config.yaml
n_layer: 8
d_model: 256
n_head: 2
n_kv_head: 2
head_dim: 128
d_mlp: 512
vocab_size: 6844
activation: "swiglu"
norm: "rmsnorm"
norm_place: "pre"
norm_eps: 1e-06
positions: "rope"
rope_base: 10000.0
rope_fraction: 1.0
qk_norm: false
attn_scale: 0.0884
bias: "qkv"
tie_embeddings: false
parallel_block: false
init: "normal"
init_std_qkv: 0.0294
init_std_o: 0.00734
init_std_up: 0.0294
init_std_down: 0.00734
optimizer: "adam_atan2"
lr: 0.000978
beta1: 0.95
beta2: 0.98
weight_decay: 0.2
lr_head: 0.00633
grad_clip: 0.5
warmup_steps: 390
schedule: "wsd"
decay_fraction: 0.871
decay_shape: "linear"
final_lr_fraction: 0.0
batch_tokens: 32768
seq_len: 512
doc_mask: true
z_loss: 0.0001
train_tokens: 250900000
steps: 7657
dataset: "wikipedia_en"
Each number is 500 + 50 x the weight over its row's rms, rounded and kept within 0 to 999. Layers, rows and columns count from 0. Numbers have three digits each. The size before them is the row's rms in percent of the matrix's.

# layer 5 MLP down (transposed), 512x256, rms 0.047, rows 320-328, columns 0-255
107:431485539546555504513466487505532573591589580480465533529537532630496478473464471492545533573481465509477549479552497501489565518469578453508515410522495601507517561483508575535481508530450554545489471596365447655485443503539439440582426461441488550567568498556455437567492513464564511582451528521552528497559506517480371605445496531563462570513541545521535511535490503494478557515458457539488472395468563559463549521478566396489491391499493585517485486463494442461494489583466548533553543518410493515506466414475437437533465461544558541479449524425581523498458569440436500536509442470459599543488426514493414549474445543398445494442496504608494547616475533570503421530465548485478467422495493517545466451413500496486465538567553518524469536531432402467519503497552565
102:527404468494521483508570574476507481445483546562491466558592563507534487437503551598586487557457489571509545364541433547506559621454525474533481500503488476528462432522518471503522425453458602478496505443462472549462572459528474477464527539529557539557497477524435529452493416480512541497480476532501522551534509406441440527487488590480459486544532544533515473557449558512460492488585564590564488513526474535583446460606457530525448537576559492405467568496488469519519581497538500497506567594524461459480496510484510521564440486524483473549512514496523482536468498511399501571499481505531524418452457491507458620409482438582484588538412486502484583457570510465388480560556521585475508541523408467553487491492513311548502446441445478584480441476348539477638461481559481
103:503532441503520407518542410520590470482501508471537457529518463471500498513478556459434458590526497637588421578490548520497547437457532510388484453512467542463471502456540427510614541602488515531501467581500464537541506523427414467423460373462567468487435478512529548525454465515536509490491474457527493493530534495520492523581488450499521521477560369486533603516608588545465554492469495421602486510512448424405497463523392463460503508434473472452525467488545478588548513484460621429425496488509418456482446543517495535516568469413471520485554477560498551438487421582497460497468574457536513555546459595464493476460536482564514489566530505468476511581516574534491543617490472469495455479498527498455456459506554638494472564483525555460629554536462575403488406467452543
099:523622510486513479518511575479539429450549542565539592533516478467504580588386517491465567588492457504450478543423545488500455482502460519393558535524526504469525462522525435487482474484529562577623476538442529500449503531426476505444520545446610392449547540525519453483467493554495517548496499516484517455438524480576514510447556447493540542570507560412521461410530537540563461511479416521557423509464542450432479486452444500448452445408489463527524497528525423561477533521438491588457598426400455494545518495464511574408468462582518447461432556541426512465433559470448520394478428532471518494531491534548486482537498579475427443491371467603445522487461484575578484452600464528504502469557479500503549573461524532508532522451373600571517387465483486520558426561508470
095:484484563531481542529486409444508594489436486479630560533481441436510490463479428508563595458581514498532538513566567499567526458531551430526471523538530506543458510555483408427488575521532474535556550478559450457495552499435481460527393481504573469481598554541461465493498539478487484518546395594483473489564541418471556559445461572442509483497526586646510436584521457520469539536557426512538514521415437446483517480522446527555421520601406513456486556502483459440401484478460404441496498501572448497575559483556522467513510465468448450459469500504504547552520544606424520514523484526479510485410543572419571424507387556617510575525430506501448527475576506380458487584555519504493506492443501464457456487497528553419562545485563478467456422424461571492462457533528474
097:489556483506430549496527505442557443575475495513516477490592419485501513478499481494601383507467449523505465501394429478370531479472477423521487525502535477488506441523526423539449494499479497507516493553524501383494523507528481453511545486513422419465538405505502522501526530471582469512432569555510432488487520422485558530424507503457489537492425578482552519474538491500568528571507522552484424502493606537543437577585422499452568511586477599451545480580596526454559491465583514457502466481521560536521480483475438479445446523441416464442534415461458592504588488416517524473442563461588412443486521495542568460538504511450505451327472505460563476548454589539484452570530506471547523525515514464513486514460509651355436477444520414524633497534431508487458564521490508
095:473554501459563497536422403487566500567474458423565487361513490503465435534472448478527528519491582443480413508483532518450502527471584547478472465483538526538568508424611549533386422508485539544546549567438490454567415463461544469559509385502582548492500607441529534473527540574561529473425457432459501520552523440560537536486496519442559485479467533517538450596497482563500459544579522539455550489541513474435464448490529566497494524504546535502471370474441462527443513440531576499579449491422525628464521508604551546522424559515466544615528460469502569523477420478432502443508527497539468460559467585416480440490632471484536475493463503479568472546512500437500432493508508566535529523505506391459513543524447582611511523457457526567454496532509450470562573425522606
103:459515484507504542430534474566500486540457530463457480452428481512458573472464473535547601512494549464423466454579445438664395561428514546533478494463592526476412467526556530562444534483510433571556482499478508478488538553489454432499544506595378532581462516454499465585492516514533488570431523530551461420548465461572493548489539481496524466526599385504572471405499624501489483525543531443514460500529494658513495510549494501565537485544507494509535536508487543560492501481519512496487493567550456523526541452586487526474478490435482455527653538470462498481520462506505487577398527510585575554510401447439484459540496579500477494532552464488466479527565445538424482497487514530439489539537481444387575449577492334515594442509505499503453572570588539412508527455471473
097:587413450483569553519546475485450568481553544522434409453508621371549515523533609488449507500546443466521563507374515564459560477427628400534565521489433436482538581500497508517461497503523487510542474482474446517504544490521468524520495481523485604496450486570478476557501474542535482543503439438553476487482448581529524443434463582514485440524405554537561524516519472568578530539412517439496486529488530391565530559498554480579493518557538492529535506496537547502499490538405505600513448491522489460500543472444528485501517500578464570534416508528513553494513511548495457451541569519474463431529494545514544522535663551517556475476434458518535490426543534507589415496593411471540557436566517505593570536467505709449495577495510482470450420540539538504458506561478521
# layer 5 MLP gate, 512x256, rms 0.0522, rows 321-329, columns 0-255
096:503472514518539473481463603435511495462485559618523533447489526499500453489507514427454416510366490545584467453462586569476510408551541543536482580609518489490477501433511429497551465524542480556556469500590595521514440440453556483493499526384528527499536549524507559495498481513453412416383511474372508461543607567543498492502536511475434460575501488455528482521504481453521550521481499439458548564537508531480519534444440532472482572448486467578485435567539570458472419495562512609445549483481464458466578494508446586546530533469470483546544549442461557503487423512503639459635472487506485483535503407509437520573478429489521581543502606496432452521439515524434581550499533478544619514579534499505456610460546558567534477522496491523489518550525475419567469475441416
102:485508442452488449622577427450584477400493434474553488515529436581546469471458452457450552473524436601526603456383469446513572469525533452495490448486452452517496479533518474499582579428576467496459413561443459550512437419471530605532505547495452463544546521417539436474528470561519523522437500492542459479532608543502478465579564594446534578469574475451527468451424502513464501551437469483506531526518453463565511551454515454551528472480558514540524474536547461534532478555459466476517592458616442548538514460531405474543534570410511508460475487428539481501441556505531512494566478535563510632509435516546472539449486601492525382598405422398484439524457496526465558557521478566555471505429436550491467566503527615512529454456480584481534516436520485540548494451539513
104:591499387635443461489552556507542536449564417536566497501565536411524484488438462493406502463507547541483496576476514462434444542466469528516478390473428500590504451541480455485552438555496551511483507502441484444514455439534519529565559600511461488542542533590502538557461571542531507432511528439484545455494508555575560453493435454602411451546511540553565480554430486465540632459522467572564543492402619547553517469522550490510447477487601516461454541567510533483420469514483549539508542414513481494503549456519521531502493484422448471562444458437488506513478519491472592543513443502508504547592495526539511495575439475511485596605498465565448457552395688542477506482527481515478552543524519562490531498550487559562520454433449479496457436591427546538526587501448501
092:444509530510385582530494495504566585376544609515530504517504542560470501507528498561446474513383587540493481615450501467493549506480478461540492513457530414523464510422463470523402461478412521509479366527433450497555546507494437420593501528502538456489443538473487469500517578600522469502493522493449410561523617482507510522490496439502570517461476490444421443394441519507609475556559570522492472499419556460562433480442479473510514497497567533444482466507535489426522416530420437542459521478496528411585516521600613419468418485485443489465427481513436471426532414524532464484569489545567429472586528514556485525426491465520499586477426588464455447533501526414561464356388473483502471464456464460565463425499486510520453521507477481472467508474513486505539493542552528
105:503540528502398532468510512380568546600486526501524531487580478523432432406490552460552425573506549599540474433463482417462560447475484446525441491455575534559541489560515431540414500461431489573580449496497544503460430440532442520548472476573440387489506402499511472463541472473608514578415531563428410496455536483588489509508431485425499513495480571529483424371601565570544488501549520488454497448483605537518512529465455471559582512544420595492438507639603505491584505481534510436496510519547539561514480475490480454437506551388469450521494412461477553435542467491509497435453501482595461457508454478535507539443472539443542524421536499468497502543497578444474483463511465476514503525455499496451478522469457530439463493525572409467635468526423522508449524484527454
097:502445439496449552490546602526473449481520573540437464527524488503441505523513515408560508557601451550487508559458548487507491565527480521563482531546523449465408537452461597468625475466493448598492481470568492553492505550470503448513512604351496507576572537537516476492494443548462463453527475534464508568566480590436447530550502486534548529512508446473495525578439504574475522471613535489442542469552543483466481526454590503501440423464503504557459525575360504443475477546549608466429429434429603444546387532531407447557463521524528422494490446473512419626560462565539522561575466546462521597496485500544461541464451501557462490572455573491414570504477432538504518473409532417473493515550431514588491518522547482515535374504498524541465524517543471489491424534502465
099:437527552457573467392526412440527533517467505478494495453563503483536551526499456552484521491433498549544511385456458540521515508514489478410483411494460564538474496476399457464434544477599508484524509517484448449538452527467481489542472517517515413549482455406522486481502558401400466500477493542448496495444390534486512447604505502496597526539565411499535526445487490380523554506459467332517415498494557559461472560528479500522536495442446475456512417492511466563464523584513471527558613493499475458537513558494480504455459503469510399500562455472491590500462604407559510409561507491576508383609505416490444450519486418349554501470410552456487493405471508512520487505549501616545467474466611464460499576436566483480514504545522494497428525570473469424506510470485504
103:471538435466435469620489581538590458494476501465498430524496469506501503469537466538461507509529410462561475429498524522392592527419504537447625422519520484502638474542456480527506483469395461435558536566531479495466435386504480531542531484536430391465510443528455501520570465454549507460423504469496427557489439444552597445481471540498452406531442518432588464445621559523555460494500582428557509500474524487607535540451482518451634526505484498526410443421654518498475389544552528514586492427494515543537462456513418437478525478460515514491506529429515629535514501502483505493543544545523523413518557537548577523474551502433525513486545470435500506546507511494482489509593540470537518556546542492475580518531464536441502570434493576501495509503506532463571482456388472
098:575554504497545574431461480467491500494474502503506492519514519541434502469478450438563449541588478680491512471464558497510564582502392447540507461542483396486542523478554506587445486528457492535478492494564400565623445525409420562521531481529437422467451426480448492411558376458554505477464505561429373428559479436471485559432415586524540509467488463513497480442476547505507491503443529502457539462516426437463547573527449547526500504518537524472493438541598532584470472478603490513438511540508540512477437508497468424508521516460583541460634537555429580581469502518469509497539498486449526497478492472390522486465530529427582454530552438432611469524471562458466464541502583531533540520395537487521473421533444583513455554551452550510489554505584516450515501414522506
# layer 5 MLP up, 512x256, rms 0.05, rows 321-328, columns 0-255
107:413492443548499328437564505535522565436499557490566494577459538482453514479464452566444476573516532501483513533477540535425549438456492586533570484590483494456431599450451469523540479495429448544462422484469548481540493492544391458486577576445570534464452631476495459508577531485516407561457487404479535499519556507533582472498546508437458543487495461531526522574459628555398505521526479463516479439569456438616582474466479482492497509465517502547471513502518561484490572445493586418529633505492529471392481552490593536495534499487377566521550563482531465605457510495539452548540469454541536450422416495488463483503520505610511479520567500552486508504488435476472534445505427571521509552460422527398450488509575463443518434470473462478482488478504444480606495555456508
100:634555432473468407527509514472460522511514496597529552519487504433457428483420510430568501422458513531484424606490568495430531537461516479480513446485450461484548516449476511533545508501452514532523547441484423421509520570450544527404568422503599568566424585600492493497540524460611555497605520446368464422556464526578504522485515471559426526602447480476445552530574387586500540495418506593541511446511490597545560473456411541509488610465548499527540554495460520504492475483581565426463458505443487512513466482521603442511448363503433452528484556502526419501496472536437456561475415519440466519486514507451509433421565446523480578519466457497505416542458427487497520474519450487510593515500528517483549431478546532547486500548445443542500449513527475407507532509450490
101:429414505495493505519544507466509531535487499545430522474524498579536574550600429402505582428447594586510616505473499519515472535469462529575502449518478543509449596558561511485514518525443474481538524469474520498529472623497521469550511420539493443459509475519453497474364456538457512488498507476577459578576502554424452480540505555433643563537496429538601577476435527559495546468591531572582445510518455499503518467450427557565503471479535535562541492530478468528470508468463515437611512502533501452427449554436518510451545494528549497518529528551511518500519507534566503522555525491486565529510494515570419555462461455424500490458597499454508426633507413495548558609434503500466558509541536581499457496443489492516647532589485392451505428414613460477569420532482505
094:520472538477505556567558493460534489585516470537560478435500541494585460508454436559412491440534464576500531434477520457439562513469470435517545416597363561470414473400467498480510488484522469486489569458569474487421591508486484440580584400471488446514541602506530530482519437621461454471458505474445514500467446522567458451525559500475529547513479538497491556479454489500532555501550454451468558522530539489532529560545552483553385401480430567585439533535446482531446610510535484466486519492544490567539582450540531564533632470482532593499486549404548501576525515504480475506495555529517512468496583476457411591503430537463505510462490496523523584463501538456510597513491635561459524440432576445565509515445538528394580575456503418464534548563506477457489454495525392
097:485452504510599466507481527547461560388512490595568490482494507441449555444507498520467513383492478470418572448582553573541493556480419460447475533509463411519472507499467473468523467578490519425422514490558444520537566469447473500454532490482650560524514550512482555495611490415458468392526453478534420422526476438478533488431501521521534459456552497576488500520508380401466497533449463418483489523492469497365572500511486502509487440474517493535489500393427476516436538565440488582473505466512500505423430569507469502552487480538551490399590525602491475508457433498509603507601464522555480540473547554495489493462528477505548567552443489539536421501490470583455538517455525463488443519399536569488596447463549496607506455465339549445469526541577526492595488510553548
095:582483492401489546344444606583572481534509505428464526523392502561490554582509367474559526493529524424538556556442500450493490548558538471422546520500522480440438511554467479437523609551565434370468526415485493490456490557533542466583469491562508365471490537525495558495462448521536503501497501496587542526410417553566495575575503493526473450464498527518530516429506513528502481446411573512529460554457433513498524515591431436532529460525465453566493508519470504431512534444507452585459528594487459428491454538455515489509448479482514396588521506467573465484430536429474506509470480522418531530502423442482557566536445544412489541517473508509364543485595523469574523533484551463561560398491581502506487543462523512451529599525594537524496499481464561421511516512525452
103:536482525486528485466502473549456488413518539413447536474571466534430557483554523559452461480499551491539402512503450588494491381501506425452559488544418484538465473458425448532557548454539535403484429518537555622603542534453495565462533395447563525425587508469502522560467539470439443469451527504498490461500556436460506450477503518501440547482483559437561635607466500456533444540422479533521539458569510538502530466416476471502536503578477558528551530553522598421482499596529531460528583447456498486524463510472478535442509536525445446515547462538536499506558528487514585384614525408563437493550468459502500620391535565430532539455498550547493440477447469478612432520599533564469508511471548571523512534473497477398468515499537453481529506540488442551536476438375553
097:587504490515558496406438484485443487542512443563491468525468501485477457507530529408442446461452599476459397522508502506529502579629494501551638509564471387547436496516545483476459466506505530519473505469488427523515468534455590532495498450555575587612510454546454509499431485484456472539460490468450625490509568402483521512463461445460555514505545498488504554511495425542444494476452325542568528538452532563370525519401545491472397491594549429455459475477486463498477455491333522519569476496469532466501523507456572472383504403536516454479442581474609494428500497529514492578511479503473544514511467485442514485566480506482421520490513567405574464496498412494511449536473600523472535423461441506514543427468439486503481485560488469514569415493534585487497562468469469